From a checkpoint of a small transformer trained on Wikipedia.
Training: a variant of Muon for these matrices, 228M tokens.
Each number is 128 + 32 x the weight over its row's rms, rounded and kept within 0 to 255. Layers, rows and columns count from 0. Numbers have three digits each. The size before them is the row's rms in percent of the matrix's.

# layer 4 MLP up, 512x256, rms 0.204, rows 276-312, columns 0-127
094:097072138121085114099110084080160151205150109100138190144163160146117123101131156154121152110169137129141143104072165126177128143143133121087113154086102168133148123175107130113067055157153123187149097089148129131149140177118141129155152225117105077101117184117231121116100161230112088107164068168146078156121145091135111086137143114107117123166096083118068128096116146161106161173142
107:145107152146081111119096129128131130091169149154164155138171062146163187098075127147058128126083131113129097126092137117170123157118155148103050155141125149113200069188111165116106098148207163098102111198106113104139151103140106098122125109098104185138133145147172146209116135154080159110097135160114058176126171088118116140114073118117172185154117119068171102101087088172090103100139
100:109160087074181095106132160159107078140112118130166175067127095146095101121096182147075087162109110128102086112110108103102110143112113102089096113148111107123150111112089104123112099147154154053123181162124186156131131098150136148151079141155153080109151128173177095113110185100186080167077120119172133177143150074134151093194116146145095137105107040146148060196095139161193168052156
102:122132119144149135097072131094153082074135099152106116138143130148167066152092087158147135131089091236091193111098110127186065096137123077152093173115167146118138162158096137162092140137119191129139149118202171143103118133159052142102127183159118185132167134203095039158165166094108148128088116145069056129115113118122097087096064119118121101116109185089163131141105153064086121080160
092:142133082049162153111128147088107120151122128146113119143178107115172110162155111138125101144113068125096109140145126112089129157146241159109185127108146200143090183179121121101079072139131132140192167192080117076100115138117100150148085097112083130169120167108100195126129090143145132065113125111060131161095114132121186147100125178109149082122116124148118191094175104135122077142095
100:132100091132128199125142087122174166197152131066129104156138146062126119089190068127188130127132156133158148096148169163123181164107067161085103132124149140106181118135149127071094137114169157110084110123123108162106161082061160081068092130075166098166122182106137162069161126120147166121158030093087076105135188152078106158128131114099142184105130110156215080136105163137101118138179
103:153087128115120173100140118126072182100138102097130174137138157115148219176129106129118136150113084206141108155071170095100103089143148135172141151121147135139096114132123084145087116110118158073153041127187150088140072158142149154146206137091104122185148146113188113108184110102111118214098076137120134082072109184124114087077146157112133137164152156108076127146094122100095189106155
098:178112143149115122138139123186117110105098152091089093115172159082137155156131149073160172164137157133134130114098125144163119090102133190098088154109180117105120154132123160140116160160143130015109143111078166160181133077138077124161105156122103113064146088151110180148131169184174132126072157127122096095126128189117108146067129151123187097146185172172088100127177155105156141068125
099:190065111148071184158162158091179103113132133173152083094163105126046148147152167117127136123129163119135096020184176127134097107143192137066094147095134127114115151092129136141133165055090112137164146135156085141184128136139088140151114163183116050112132072086125121108137130091121168134180118125138145142173128126149098139155125131108116183061159145096110041104138132120132171083113
098:104158162181155170093134131101136191097145135183148123164126086117111162116138178113108137122161130131168112098137129178158174130143114104174076190151138123137140141121126087122156184111101147152069095124166173099115187123134123130176170164098083075148105093131099140120164134140111080133171098110103119117172144154137041171195082087098087115102145100172108158046114072083129116108129
100:127137149183156140143107092115142114161109193088146173123067115103138196152112103175127089157132112134148089133124152093135143082110139076123150088170099070177144155127163146137085130082145106086147130159117135111100130192036123139112140102122180177114135169163118054208117153121087137162057167159089117122101181136126121169062095116106099116199078145115119203096137156155168114174094
106:143117164089212105139153157083129080162133131179117085124113088086201134142154144138086061122106100167124100163117152157140175123098130083145104145115113075121116114158115096152110121121089080134152168098150176157102141154123080089106081084099140115183124135202164128089129205134143121093084086088102082107124104111138122126139121098117200132121130143058139101181142119144119162141114
100:117137120080172132148149121090108156136149101115139126097140102123110115120090138136143105067100120108133132123168125158106152147160224157140152186137181151175169143156090137101122173123110134174132129146119022160120110103093131169104132159155087063143094086139157073133091068141131080196132091064096118080112142113161076132115151102130161139095093105128130133097131104102136126078122
105:118127107121153047128099127149081102173121107170167069117173125139106135163150096142054091097118126088112094118125090140154114119158172204126122047104118132120113111151084166154099136123096133133136137133163112160131124112154211168114075173127130145185116103132117145157114144177101126085107170154071169096063079111134123092098093099176160163146114114116121164108150118145141146186108
101:117155113161140075141141145105090119156188157138113158136133080092108096118146144103113135113149143169116117128102129127124146195177132138064137127086132117110119087171157130144114084138132133139179132107130097212176117114097119183130168132150136121072090145121109180048114070117092081162088154053116137130153118132121124195157042173157127050171134109147155144140061111094162106184061
102:094149136178110145174124171108115081156062164126116158103149162078086164177143089111091203191115083126118127116087138121106165128078167139128176068128131120177117146112135144159117151164161186114111155108187090156125122172169148130177192126140148111122116142115199126098146099159129065097134126113062114090140147112139165160126098118184091141128132116105117149154102135125098087156111
103:113176114145136090067159129082114123118089112087136155143121117132049101110117095097128143106118123094108118149046090128118151087153064130227127163061162116155152185151181097125161153092130107095161091239124135140156130108134106148141113185115131176135158124107118110141132111112091189103165077145104124082142096143156124099140168108167157131124143114087110084090121133103126115150139
097:144135096133120090070087137123132145096145082142030142193136142119130148115132100137142118131070140141213188144118182179139106115131143150184152113150106113121113158123113118058087089141166175116124141117184138118155090155047150068110163109078091133127009179103066164142141184136099139108199126135126125177164176132137173102135111161151170063141149122156098170119143088138146098156127
096:194131148128105074122160131102179122128164131040131185156149112153129125137144155143143208123162070184133068082083141138173092116079059119145099119125100066171130156140163170096089088161043125084105128142094126129145142049112174128119114134141105124066142144167158149123115157089108100122121101111085135157155197154151134101174107128178137139141182131114172110180104105091088157120148
098:144113202192133156144100199150112141079123144126192153114139091103099122150125121098105059081106147126101079102059132097160078110160142170123114114161101128102145141127138161146040125098143156083136107129127146120129093045104130183103126116133097182160162115117153130160137197149136143106150195189073089094164093106149117110197109124087111187133149125156161160140153156199156127150085
096:082082132127158064131149111179121135138110175099102094115122146117098116168109113103124139157128165159111103153168139144190119129104139136091095105098128098106171056097131149067140064177137150115134068055127165194139151121090096081130150120160172091196136114093173140089139136108164116121112140105155161108156128148129097105113186181106137085190107072149114073115122149072124073103141
096:136081154135122163131187109152168079126123136104092096145160176105166071149098168132143143136121156079142150070135093150087101116120132134132107164133081089189070177193074183131075111075073110108136106141118218107168120080113155151133141110083110079065165160106132102137145139130126114151162113137128128067083120136107094114093181148130104137117126125140110119142128100137150112172055
094:138168062128121127094118125098124125142105139208101085169133142113145139090101117106144145079137132079122084102150158156154131171127182173124127111119098198107182089146137087101108106101104126144110153132107082118148136125144058129083150135082158164129151086211076115195139151162178125130138175152070107100167075115149107141152150136099199123151120139131126133057123123125136170086117
095:091079113138117085136075070183193074056134158150074110103145143164147174188107163152109134109147175079161121146188154111129144147156213106199141130158111176146154126097170135104167164071126124166136097157064194140159093105151170179098173128080127163121142158179113151137110136118089168136092087103076142112138093156147105144181105096074105178101115126050082128119105122105127114129148
095:115092101134143127195130127156175121168138102194096118136089129119154129167139156167121100085152080119133149094186149156123109119139042115115120162161160149110143143134121155096159173114130166125191129150128108153080088151178156081126125184166181114098105163098149079145091115123172113082128146086083071154125130028140092124079116083122086096150117053125082088091129090106107083165169
108:148160104101130215097131101125154151093122096103130154143096154131044065119080142139114102152124109126139110144132129136136130115104145094169135104175074044144178104152146143169158124104075105150068126178159092084096116105227155170101122147145137214148091133111100152066110110136150165140187041133135089097128125119171099154050142125118150156126137099136096139104091147138149124157138
096:164116108115075149121149109146105082123188116106181153113163146105108158123168116170084113148113115133154150137125178167147172120160133131122045156100104166132141125151065173090122092137146160141132151070144176054176185118159108130063086158101090231130187164117132099107132151133167142113125059144128167154157101165131099147053135095112160134092134075118132125115112102127131107146119
099:143104107058121155118113142088128180113134061155153119188145124214131122121141135171103159087138126150067136105146083146126182104142169136092109090103121143118134133142137088104139085111117136191144078128098082138134168089128146179115136112117147135141134132148183121143085146174163095139185072198134148147097114132125118144140115068071083191173173143150201122112129148196172145111083
102:140166082201086159131151152113103136165160138085088163134129141111139173196124119101139147126112109184124078087095156128102142102094171183110083166104067120108122121116181109121197140134122107161128153158077175172153098098166138115121101093167079142113052154081138125145079096112100117166088105123108134121102112114110136122137082093158144147121139101120124125149084153172101105132192
098:113079115103179159170207101184152147108105164159146119116126082099131142164178171121087136139163151184077113110101162161113085051155140148149140102109103119117152152111140098096104094117107130158151122129121196163152143126160108139071128110166124089145131092138158102088178126164173135113108140113185114171115122073129140110128107103122116050077121114172171151074205116133187131124057
095:152147169117098065134132119083167183220117109079104075155160216102119138154093120125092122163138173103076094097166092187137128156100140141144089133071153139154144186084124172082112110131126145136139174144112114176125082114149121157111187131192129091103113183151125114137118161107090139179114101160159137149132138088157161131051200138144083094198063100129125162119135135165079086108113
098:106141130179119069108056170143192118142108130119152145077120140137152089082079141138093163093142128160115125131176138182107085117117137089139095115123114159164098127122119122089148083159158093165150131136140067092182135149161180111124080145064126160071128114210133142133144125122124114124079142152151097089083113184156138131104109100131178136089174133080109133108080144126156137122129
093:206126113089107075168183174135089103114160152153142123123155108139121210141190141163106146143099135027085190126113063121123159129119141176128134129116107192060125139041139130141070107164140117068104101143090166155215105099063122131146115070110077118072161159147124164141101118212120094078176094145135122116157076120164115100171121127123150158174140111134145169151137124140087140087154
099:178097161190146122160110041114190149148127103107139078064113177163132121141114149168172155151181129087067152142095158188160160139118140147140139091114133122168164151162152139146131127128167086095090148102124095181032149101154060104088124064119098191137173127103124125124186124155176148160146086140144125160178130148095129122088154145111144124141176127098133150148118102154132119096133
100:129125053131182152160075135117092173117145133098174151171172113111073127151106122164131156095124175147090102086102144128144152118083118124105150117138069105101137081097146205136141157064095139124155204115142101116111075114134108129103159116110116145106176156067090095191114084127118116179203156108074131151139138080148131104116133067135098135130200103140160100106131073139156147083130
100:085158157040125123110084151165068136132083143126103049104115143066195118124161168094103149140114095124149121155153114063141153125153122099129175142119143152140124120129156177115141135102170063138097104158139093157117137061174135159080141103103075128135097113134146045173131130156123140157125139142188181147109166097185154135135117123135163141151162120182116116107074211178144087159117
098:101128138134117134147126095138129143117139126158111156146166138158110140118156102152141091159097091144142123098146146131142110181166171135089098139139095104106120096092078126175158043124145044157202107218107127120135150076130135128117151125099090097095149112173194128072124124156107211041118106138134149136148126140115141120161126119103108091143157160151111150167086089060140196107159
# layer 4 MLP down (transposed), 512x256, rms 0.195, rows 276-311, columns 0-127
099:118112147154138105088060176126098132138141113121097123142144125144114091090069160162111119125130159094122183112117173182133178149072135140162104091127096131195154149099099111163160127156124117117088078133057145196107170156129114201109086150084117048081105153136158108050120140169086173129167118131127172142138109101085112100169154184169140103112147152134192166145118245128137159067147
104:148133121109123152124111066068144123148119083213099132145147114132094129143153072108127125092108135149083225096100143080156146165106138118158096136144143189103153113128159101135149124131140137088113183159059142164150130106137109115158132099197045101163110164074169104144192146088104140141140151163153107176134165110169142139104085170120151079153074106131144077151056027091086119116168
102:138133105097126134129136142099182125168072112175116150124182105125080117074136165130151146137081160082132124116105151086121182136141133136105159112120177133139136144104154165118114096174148127129100112079115175107158101108108107175113098159146175135119141178159117142121112125106194125101138114103118110181204134147106161112167165159100090185089153144139153185107112141139156185101134
099:163066105103142102118144069109136155113177168087107078142169083096055141143100129123143086158153139185092152134152124153101133141165151152147211104167068176116120123123126076098172187113188155155113083063092103163106067125091159129096148159151080133125114181119173106120106179130137158181103185083146164105136120158149204172107174137143147148103148129127158105127141095147153138142072
093:102114091104144234133150129086109136156129147094085126069105121111125177120134059070105136091103104115070140109113123091191066123118153151093137168141077141114099105106145176095155188115078160140192162109153128148121101090124138105122164161138155111148177191142132148134086146100189104111122103100098068153097132117126085186135149166150084155126145159148181121165129116104117175118157
099:115105148114109123168077065076089130144166142095067113125176129165069103152168164125162172092075183178155087148122117112108153166148113076100119105149157181164185123145139143115143155130125123143050113158125090091172122080077114085086103147118107126122125170081118152102128065182107120151063116145106076073119148098123144199110153186160138098166108138189148105139123112154141040108180
104:083130166147139088160149110070122143128120129099169130117078179140119160113142124098104131086117075105044121152143117112114167131150087169171171155098122111100125213099100148136068159133097117107136075128127120109094158113114211098141153156123168173115102102098105122071176083153126175167086099101170071087123087184129121082078105082076139104119146104107118127136157098159153151076162
100:141136138108149104163060170072132140135141142167108152122109159123101122154100117097133056122162138090133091137135127100094089145181134172193179113121083111174085131126191095120185131114104064097113114135061148077138072135129111141106156142130122126119160081124117162127057116142151125191164146076138094119137091179155143092107111117148104139162130098098164098109139085142144165175157
101:072139126094117141150122178166108162099156133130166115102206110107174098125133145105144110096144144093094098134124080160104202120130118129084123109133067188119140075143106187062171140150108079163155066144078154055112058146133121126126070122139139055170132182153051095161137147138101143062168126144189139145119108167138069117072135169152135141087104143118121136129135118160135108177146
096:124134127130100104072135108072145134104124173099163111159147094127165119180141099140147083071137070138114058117122111133093143154138079153114077156201113175204142107150164144121140137092101092108114172108110110168115127094141087060174110114150069119196163141086119159115090110131124109150128164112132159094153173181157096157132153138123149130103195077124149128184121171170113091076141
095:140115090017130134186183142123088153126149208131106156114101093126162153138174139140099103130091129110127105186196070086141090141114111121109202109114077110119075117141125124090143060143123140147055118120115135082119138117139086144120080180158107121117176157111154136132095157092110141097135103137166127123179170142140146101165086131105092127175182153091129128140178154097105122099180
104:134144125195082127140147131109075170120138112119124102133070125135144110136175121148160148077124163127175131102182099116112090119123117132109081132177164137116107149101165117137173129120127070087170080128078094133136099197143084152108133088145103153107132068129107131066144111110190174137130115121122151079128144199097148117110117117178139199130125137163055098112099081079146115138080
103:104080115130103160063126105090117142113024154101172150085174148076142127120106141196176134112085186106093106090128119129162114103079155109128107182098149152126105116142130148138127097204027113129179135133138117140136071071123165053170150108094104099167108129134128089140046158116105130108141127082131095106151160096147086134149148139165151124111089120102135102190154087185128156133081
106:144079130145174079126138155090118135145096109150188086158098131130132149157122149215126132070129155085114094131118147155146138084121129157084129119078132109221138123159080070159162101119137150169144132131087146123153170062108127132140100084100145045174206104111067154169159153132171142107077100160150118148145083092150162124144101135173121182168128167155104108161116094056126098127129
102:130146099132161200101125141088080178062199121133134155158108120115049128097116136076131115158086144149114123156147121141105081140113161134106108156095126159144170124141176137135125144191133141155162167143102100157138125118104137117165100090135103134115135076147109147069142126161125174109122101133142123144099140137086161084134096117130118157159138122082129130184086142120123141167177
105:126141162170123118124199050104167155106172143177086129142155184077152080147143077101142158140188138154082101105168107164134107111109136125117172144151162151144172112148186099137117124092174152117152150136128154148187112122130111188148079094101121207141149084159155118152110107141122101100100116161132110123113076127126193137084097121183135139091170152167132119126134133112117144100161
103:127151121118130088165088148155118192096132133147128104155123112115125098125134091084134111140159132141110169142127116137126172152122115079109157092085081164124101152141120140096098099135116106106161190137102139096125160000110078147169112149136134118099130082158080182195140126121154105178092133090145064108176174149121128166101095118174137101129110164110208101132151117088135127091136
095:093056097157143160150132104077150138122106122116151132100090163115122106105135121130113136134213144101132108106123134083126199129078124084057106146164120162126161155117135160111128160119156077121105107156111195145160142094102074069160130131135126177191086117139129065160131183117098145094069129180142164129182068115091146124109119124166127148187157134134149135143105166101192173187079
096:118117071125162160209096081109086114092106121141130094070068085130152138131155080132125133063115141158186130102169129142135102136150202096119127172137122112117120159131124155140144110122123123115063149110126097112143139094142117148069122126150123148160120090171084131186159168129146114139073167103165145159163110137108133190151112097111094144157078175115111093151184184188166110138146
100:146197135111180118152126091125091150134113094115101128116095135171142143149127136164092109120091133116127093177142164109074090092093160173166135191150163093129072103119111117143143150134093141167064165176049116144136138165176138091201093128058118196138160158146115143119092159207176114121092095153099154106099122069129100149119114143086109157112168125133098096099117188184126174146110
098:178180111161103099081205159177096206104085181178142109146111113135139055119144109145086123117150120116123121166111098111200165121141090064182141110097155115141071148121040145116104193119098159116174094144130180160095130164106101123102151100139118104148155119146165183072157069176144151129109138191054114133159127107122088119115195171135149086091147101101166157127081108129124159146107
100:167230112184126117124084176161121143146141106185100145201092094111128158155090136085124094134108132212120143158180141094140140163118122073120052211125095152111143133167145191131163065112139131159119092148084118127119155130148139146189168076073108107105131116109108112142093150150126144081110168110070167097166135149041131104168113151141173139134091141108160109140089162182129070207118
099:154094157114125169149133100145128130160166093129065179114059135111098126127102166110150149116148163154090139125128142149104099160137140119106161113149066107050098126165075150096106109124164176060141110093161115169108110105157112075186123069156092190146136144124112133121153129135094084119134123118154156118119140106141136168133195122131149110096086124214189101112103105173113171173115
097:111136136105120133171115141117058175125053158115151189084144143147091093169131195143123125107185108091135136093123092130116131116105117133095165161076126116111135130124107187129098112192071118108089150065097173120112152151145156111140125065141099077152075114104074142121145095195153056101126095146121141163101162183116164090081141170097140101117173157097131158080135156107137153083057
098:148143087157112126195172141040200121092180130155161155144173124113130106090104099147143123064118087152159096119142121154132103165078102111111122188095139091110097068159120117128095089181145136172110087141103112198153130089139118138148255167158105135165146140119120134168111170150096052098144119091110169114092067116078126100129133066140121090112134124123124091105102155167116100080133
106:123133132146086160121120122117160167135141102082076088121168125082160208113121103160138160132172082114087161143170191140115071130114103124172125081131162141076131093117146095131050212098148096133115150158100134138176102161156160061115133100104174149088136089087176109117145147195109109144131120170147124127114104101172114124110163147152040106153147114127132111166094105125181074174099
098:095168139094153129149161138065140121173138209122115103112108141123099032141128120067170113150087108156123103159155170119132152145115148096185108102149126161135129114158109143141107118102171154133169151133105142108138125109077097115111141182092158145128061119098137068054084126066104107172148090168108123139145131124158167147085101110133115148165165110122174117155131093140122178122183
100:059171132138066090149087107153081158094131093191148144218122078132108118121129137145126128115137077097112114106163106106156058123163131148148157104120145084175188116156157128173088101138126105139154128188137124164203059129109137146163095135126164102160123082107126085150070162138152114139148156163173170108135107101116135154166117125119103155089120094115095179137101104099161117094089
101:135140173100087115158173090104194126122177161123110183114058167094146114125109127121109155116161078203026151168092090161150054141097185066129107115097083123162102139143122129105079133163191111174173094144146153184111142104111072131083125136128120092072118130102132139101125171138167085109120052082150105106117130140095135150141140140130122188119122110201193116061068139135157155085150
097:070186125154091057152111188159090088099065139064138100143097163118110087097162113093147073146108149135108163173086168129118161088119170110124109163123120135178104144115172119034126142111102138161137098110150153113101118175156117156127134124146141162113108103147129141101157123134134037133150094176142130112126066132148160172172138189167180106087145092128029191161137135112108184165164
098:132143153133139143134117132156133103105122070186108127166100127123088086130089144121138140158158159122141181069157144204191131117203164100078104099166115137148073132116095129108151058093216111098126174096086127146093148093139135114126175121144174094162108128120115163219085032134097091175119153146090061135125177101154137150189075161175123111128109156107149108123127081137121107130150
099:162083103114080173155125094081128133132113117134114113080114089184187138183139126120090127129120142182155067096095152130136103144094079138106109066127168166113137171078167150096150116114138128171071078144127142115124121138146071135160109097106137191163144194092108107120129091165160135152097045138071123115145096117130147157083156141117151161146098121162067074149196121155182104136116
088:191107108180171128177160062000132115142157103162172113084137175138128087074096109114138193112139135042151194181090125167156117122115141110145152115131167173157160172174142117170147189144118117094112108157111099120113166132133121074146153090097054169184170123096135161159153113110153206181118149148118103137143128132098111137105114098161116143070045119119108139041181135132136127175126
099:097153160092120085142099169137079105125157185210101104162142108079145192131165075123141121183100144064132153111159084146126136134173101190124126164107082157103085124111143084127129145062120144135127142088085085112115099139143131096156130125159084178112154099111118084133126125132100110127134138096109129101137123103183118143146101098107119193074109123109164096167123170136113090150152
096:174117150131128106119133132083106159129121183158130135075113082139149124176110087145071112111145128147098141128143075116146098100104123073147133173119088147114150089143132134133090187089118126145098079081114089094135108063152119133128159186125103137170171109139093140082096128148145110133102115149119097197144165121084129146135128108118062174146126134138119068142122140096164156163194
104:152173172146185204157194131104153087099067163138151069141151090150125137157065111160134094099136155201076061111115112123161125138166139183088134099158117130078165155176132143155153114137171076150094145143121124130096134167135135090130155077116102113179143102103161078076109136130147106120118137153091081100131070122119116132124187096067081139107114078129114126123170080135148090132099
# layer 4 MLP gate, 512x256, rms 0.195, rows 277-312, columns 0-127
102:061157081127115153141139086131210155107106107091160096105125111140120161179142108148153121086141102125117131104111068104102116087124119155130126119038145126104141153128156137106118113164088155146105123100144120127146164121185077133095081139147123089113186151092153092090141152144211131111099102057161087131148134114155111186107132155141116100097170124173139078149149122135155114151111
102:154115173084129136109097144142148123204142111058131069149183093108149159112158178137162169150120096154083117081136107079139150126118086090097101157150092147132096109146168070137113142119142115123182128093158149132138147143127111161172144168092110185081169131158112078128100179086084120148101140196153096078175195145104137076148118099135104107082130061122142166144117150088090118115149
099:102142095126181113113183115153134061123153171128079119122112149121103087127139110101125125126165173195147094132120100117147166099166073172081096157124144150114112156119062116180065192100127153123088110131138096083163098137096130149079135131171138195166096187103161102158107137137142149155068120135156143081101120105144136143107118156174170152134147176151136115148093132094122137114116
099:120161139163148180158138091117175097191104090111114181130082047121177071121045107081136125118100162151078197106068103118180117143107143134186121102114149135129115129156137157094133174125105155161160126123113141176118090152127094082134089129158086124190140137124217175171198095080139123150132091101054112117121138129148160128101175110130147170095098103157133114095162106156102163118123
104:112156120121132098140138133131103096079135121117158152166139158144106130112128166101099094087145105181116160196176131129111059107122124150200158197125133128136114090088108066129146095186151132203174098132121166086177083124155107109190171096151181129089120079120113118151122123120098072108167157086167091165149096060185173136184153152183122109103054122114122102126116144142119093143160
107:128117196159131181125162137135134097159132118149108151125153133118060154138166088098049113064151091097151133092147098124108149106133139132076116156175120091135158148110085104166140115148024065093096138118169092100147183125103124120088092142126124111149074114179135199171210135178191150126130119112078113107091143120153126178142096118141122157139124087106084112131100154102104111111121
099:120117136188138122129127132126201162070102111176125140186123160142157078087135133076103108114066133175152180132178123181143079076169131115144096136086132080095127112129121099106105173135110169143079167137088164121131151102071133165055111134084143120171124118141117093122127126121115166142107134148120109134079123114097201123152134202134104133165159153077211145120208117085112161162058
101:131210073126130141099107133142119111165088145038088077106107126111173208062094049120100114132126109121111096164097131128117172128179181062147156111183105087103104045144103169165162193131125115083113155121135189100164126154109115122108114163163133120134196147143154169109103132167171127147091171106132157181127106123093134052042111145108152170080089144110143098160107156121157141060151
093:115157142162130141069089103094116075147181115206081106127081169091113180160100090164120100169084149099169110170140098113116137172134093114100121175175124095189143139123149114133100104125121109096108121110132197140133193085103076140172124128169143157117090144110139157131157136140092153205143175101125058097184141059143109128139113132076131151136129117112123113124141151130111087075143
100:108166152126141131142098141163172119159113136133093117100133046126140140139168161191115083107103123099134141116082108155123116114122169114152105100131129094118137158140161143117138103110095103104125194161140150125140170162092162195111176120140165160108045166166133120130138093042067136114172149184098104109175114108082139167156158104159120064122164132111045197134191132092155158130120
103:170103173129105145104169158165102124200063128167143131105184131099091200112172128119102141197152075143083129148134131166131170150092110172100115126128140126132072102134152101142035122078119162093161169120153122078110119125120096128109134136176146163095155120140105192209128126141088096154122178110134116143122121110160158176107114128112124187156122120093176166087092095096081106128116
102:105148185097120144178078204167097159129155195141103159145089079099134113104082133153163140194148120128105104126099121098081164162132097114135136171128122117111088128126169126127130092139110083144090178105117118106163164134138135152058110159087096095089180116132092120129074118137090182202117176067115135121111110000165142097161101125107119163098119149139106170101106127141165127126157
102:169179138162082142122145141139065116098088112096126166120138136176173164167050085128166091172150103123160123188133097108077119130153169117143109121174134089120117131127087119102160148142129139147051128115128133111078151103142158171106090196141096104128127118091117124119123162149159094102078148146163131056109107124127089144115163060107138050104121158185133134116090075157208144079124
099:098128146115172101114141167094129087069136221105143131139147081150173129078052173146143135150124152161129174141173135107130126094155172147123069082102184130119104146167103131100136101107121086131118178113179166186126093114136144148154134091157164151102096106137153150093108079088159160146079181109082134144122164144117114210163114150100149109132056157140148119103153125045119128160078
103:122148096150116164101172107092140148152052104142130185165156133098128118153112122056113139141167117160145087134146117120122183097086179132121146137144090061114092130147148114093087095159123154130134075127150115169126133115123126167107069141139135112072157109160201146161191084105141104045146150095154115172142183134188170050137097104109099139093153108147120124138125153099069023145109
097:108146153112124168104100193174137112173107066096138043118099090098197117084120091141115087173152082118169159129174198079108141088112105146110093169140136211167135132108101177123113139130125159066116115115154214159162095197108097131148194116131086123147137154052206137144117142139089117157117210090157111154180142142094121162092128122100119121152130123120106138133133121101122105151164
098:110176101109140172121137115099142111090107062128119143143099116079145148093173146156129100173124139121142219152105094099146096096145117102119100103185097099111094183163143130141124177168203086139098142103151159094083224110096139172092120094159095152094174100131145073171109097122058115103108161186131110152106131103168142126131205176135150090166090157179104160114222127147108148114124
093:186159142173160143143148143086126164128146106101178133070085166128042142148101158168146117115128116128135138117142171198181056151100135117085130201129077105106143128052111105200091142131139140117166121135086153127154096127144070124119144139110110098085202150163150099106098135136141122151155153137114113127143096122118135181108124094168075143172149149098191108151186155125135167133117
096:114164138164165115141088129077134135150174084094162093145120127086079162140089138139152123152134151143153130082209093116076159125140108147113131137133203127094180192103157152127104143176118054082171140087186144099161142165093195126088127082137144106166101126083117138157086078153098089116119139161179153126154118148150114158137085106160160106139095177126127159143163083143125148111130
098:126136179143093106169141183129180121142145126118069091135112114148158128146146037169101090177189127089137171124086108177161121150125142134114134125156129114081180157119082129132105086125055129196108135167162158142084121105135143105102135104170058119066125135119135091160079108169195087092133187156110107125195099122136155112111161130157101162138114125153162120136130131138144099093118
097:186164137086116173139161181072069168113089148150113181161078121174099128134179160106104097128178061215154107164144128171105186141147159128126094132134151177118136140122109155164089171099095128118094097083119148135134106141191095055103105125139071113155101111161146078120099111153169114098107069099115125133138109103135164096179113136091101156136106136064182125115102139142037098158138
097:138155062119167155084152139130117085154132083113123059163087078193128087115144151162130096129113122104166121125150136106150097131107163113115124149129161125153142119059090188115084112141144122134115128131147111104169166127155173095152125154052200039179116157125183119152092116103163175086158137092117129150115123174152066110140053149125184079118083144101149110159129120126100136145114
097:179160160101139123109110197110051130199115142130153175124060108112093177079133124084167199123090136153130163117185102175114130070114130126096122053147121095163142059095125119153135127153079114124133185090100125114120127118146135118184112133139136106168171119129110081127155119128082121128161127126099143117156152091158130066098155076171162111129189154157216081161187118151124136132105
094:127166131107145121105090174145105178082115080164147063131097182118127125153101167070117106192105163112104169106136197134101135117091207110141157103111179154138109115140175155140133106113062072154132089085157030067111183103111101093143110115119139092124107092090167133127161027188139131100116151110134071118152154121119125145136113129168160143134134157183161124116165131138095138097156
099:114154131147110062086089109125077119155112119149132079159135116136057089121125171201088139171086140116140113186118091111105133172101127077096106118142188101138135091098134152141145119155160118127123106136145142141116190173171140156093114145098097112153174217162157174132116136164123150147154137124093072137130130079127130140088129157116197107104092039111137114123155170120149152162131
096:130091163121177094101155096137093118071064120122121112094112131098070136125174166143104200098114113124131160157077130112146110170065082151101149092153133148079052048099127077071120083139119133088121101106157141194093112130173136182133132107119126119181132141149123128126154116081103104135115123057092116105063149107108122140146076097139164080130165145130169131098115145126131143111140
101:090157066147138139114212157127114143101176162113129100110090113109072140106130129141145163128130158093196156128119124100105152177104159121103161089195192085109167078106156108067122120100128058074120126125150106111106089105102131147108084059178224122101134117096104166128149186090156086100114145195122139121181099119130071155121103162126160097141115064130097137158104154119154139159156
104:120107123145135110155142134186153136109136170150177126135115138150081147142125118076155197117072120115135167210060146129161151155147105207092157125121125119137118047084164129188142103112113193104080109131143127109118157110112109114187125090154114153115077151174090138114161129085161190163067139174143126173114144130122151171147098148134110123100097167084188101138101132186149131124111
099:139082148135106102093169115135131144187043126154108075146140147122202122094148154132130223121159108128137154120115164065107114092135086129163127130125188147145133135065115085140119146119147127109156152065116096122101088146122100125203162113106162102110157105112152126193153117127111102088134134136117083129157124108037189163149111156138163137176080167069105157183105147176063115128196
101:126070046165139168137156128176157124074128147078227155134140085117149096175165156115117229065092136180101127099126084067119129134140072164166161163124081119108196155090155127098143154136085190141135132136171110197107070130140123127138136106114063134124176095092098155118152074137133127084115151132149078170210143158057136096180141154115093180153130131093090139139111129133108166160151
098:119169118173176111088103152113178109195071135163126128149173092123113097083110122116150177113120148135191145147196139069126079117132173097164083121164183174187156167121144129140203138141096183130156127088143168113070166095158113111089125139075130095092104114149152151129082162133142097111119148142127121135122163174104068107107154141146161167055107195102114133144118157105113132118111
096:192167130115130146156179128054114098044070106174125091092145094081125201142085123165111097143130120120183133151163071156116122078135109143056128112211161135123114132139155082145120138129162126123136147091144141097168131137095102140195136133099118097123118097099186125123086107176156097116117086114151104078152155080156099113142092198124143149178155067117138096167134124137117115144136
097:126154055131174144125090179113128049058156062173150120090151132092105110087094111174154099159132109112129127104183196111164091076118083162098104105154115158120169118076135133139141126134127125132162139214175203167186101116155151176076132142097098137072155116069143125092157127058117127156088135120143159095114113176112110118085119134115114202136133120134148139139150121126179107078118
102:142153118117153122113121105107209105127072089020152144144110139022131151179073079165113141098124121116088156159116111093100122153107143091170075102098098087116083073135127146148100151095098143153178116119096115133153098139129122150099132066136073191064043076087080125192111122133134135145131150093078127147173142111118123076138108150124157138180115172150096096117115134213084166164159
096:122123128159136096152081139145191159184121132118127131207157161100152130163112089131146202076153099084166093160140117132132210120144128139072163169115159134130105117118106097168086099151146038210149123134214142189110205116102062149194112069150133153135146118173147116123154112192192070111131115045123103151109100140143121126119109141097142128113170161165131130093123092062115118109161
099:204140163158129139151058182108140144185162162117176159111110123137092146174109121100126123059158114083143165109083092150108166077165118163120136111107144159146078120194156100086141142089140084129095088150156171165116089168133109164120145099096151122121080121109148116083137128118139101165178089163158141140122150135134129091117109103131157129136099073115118117130122135176047156108126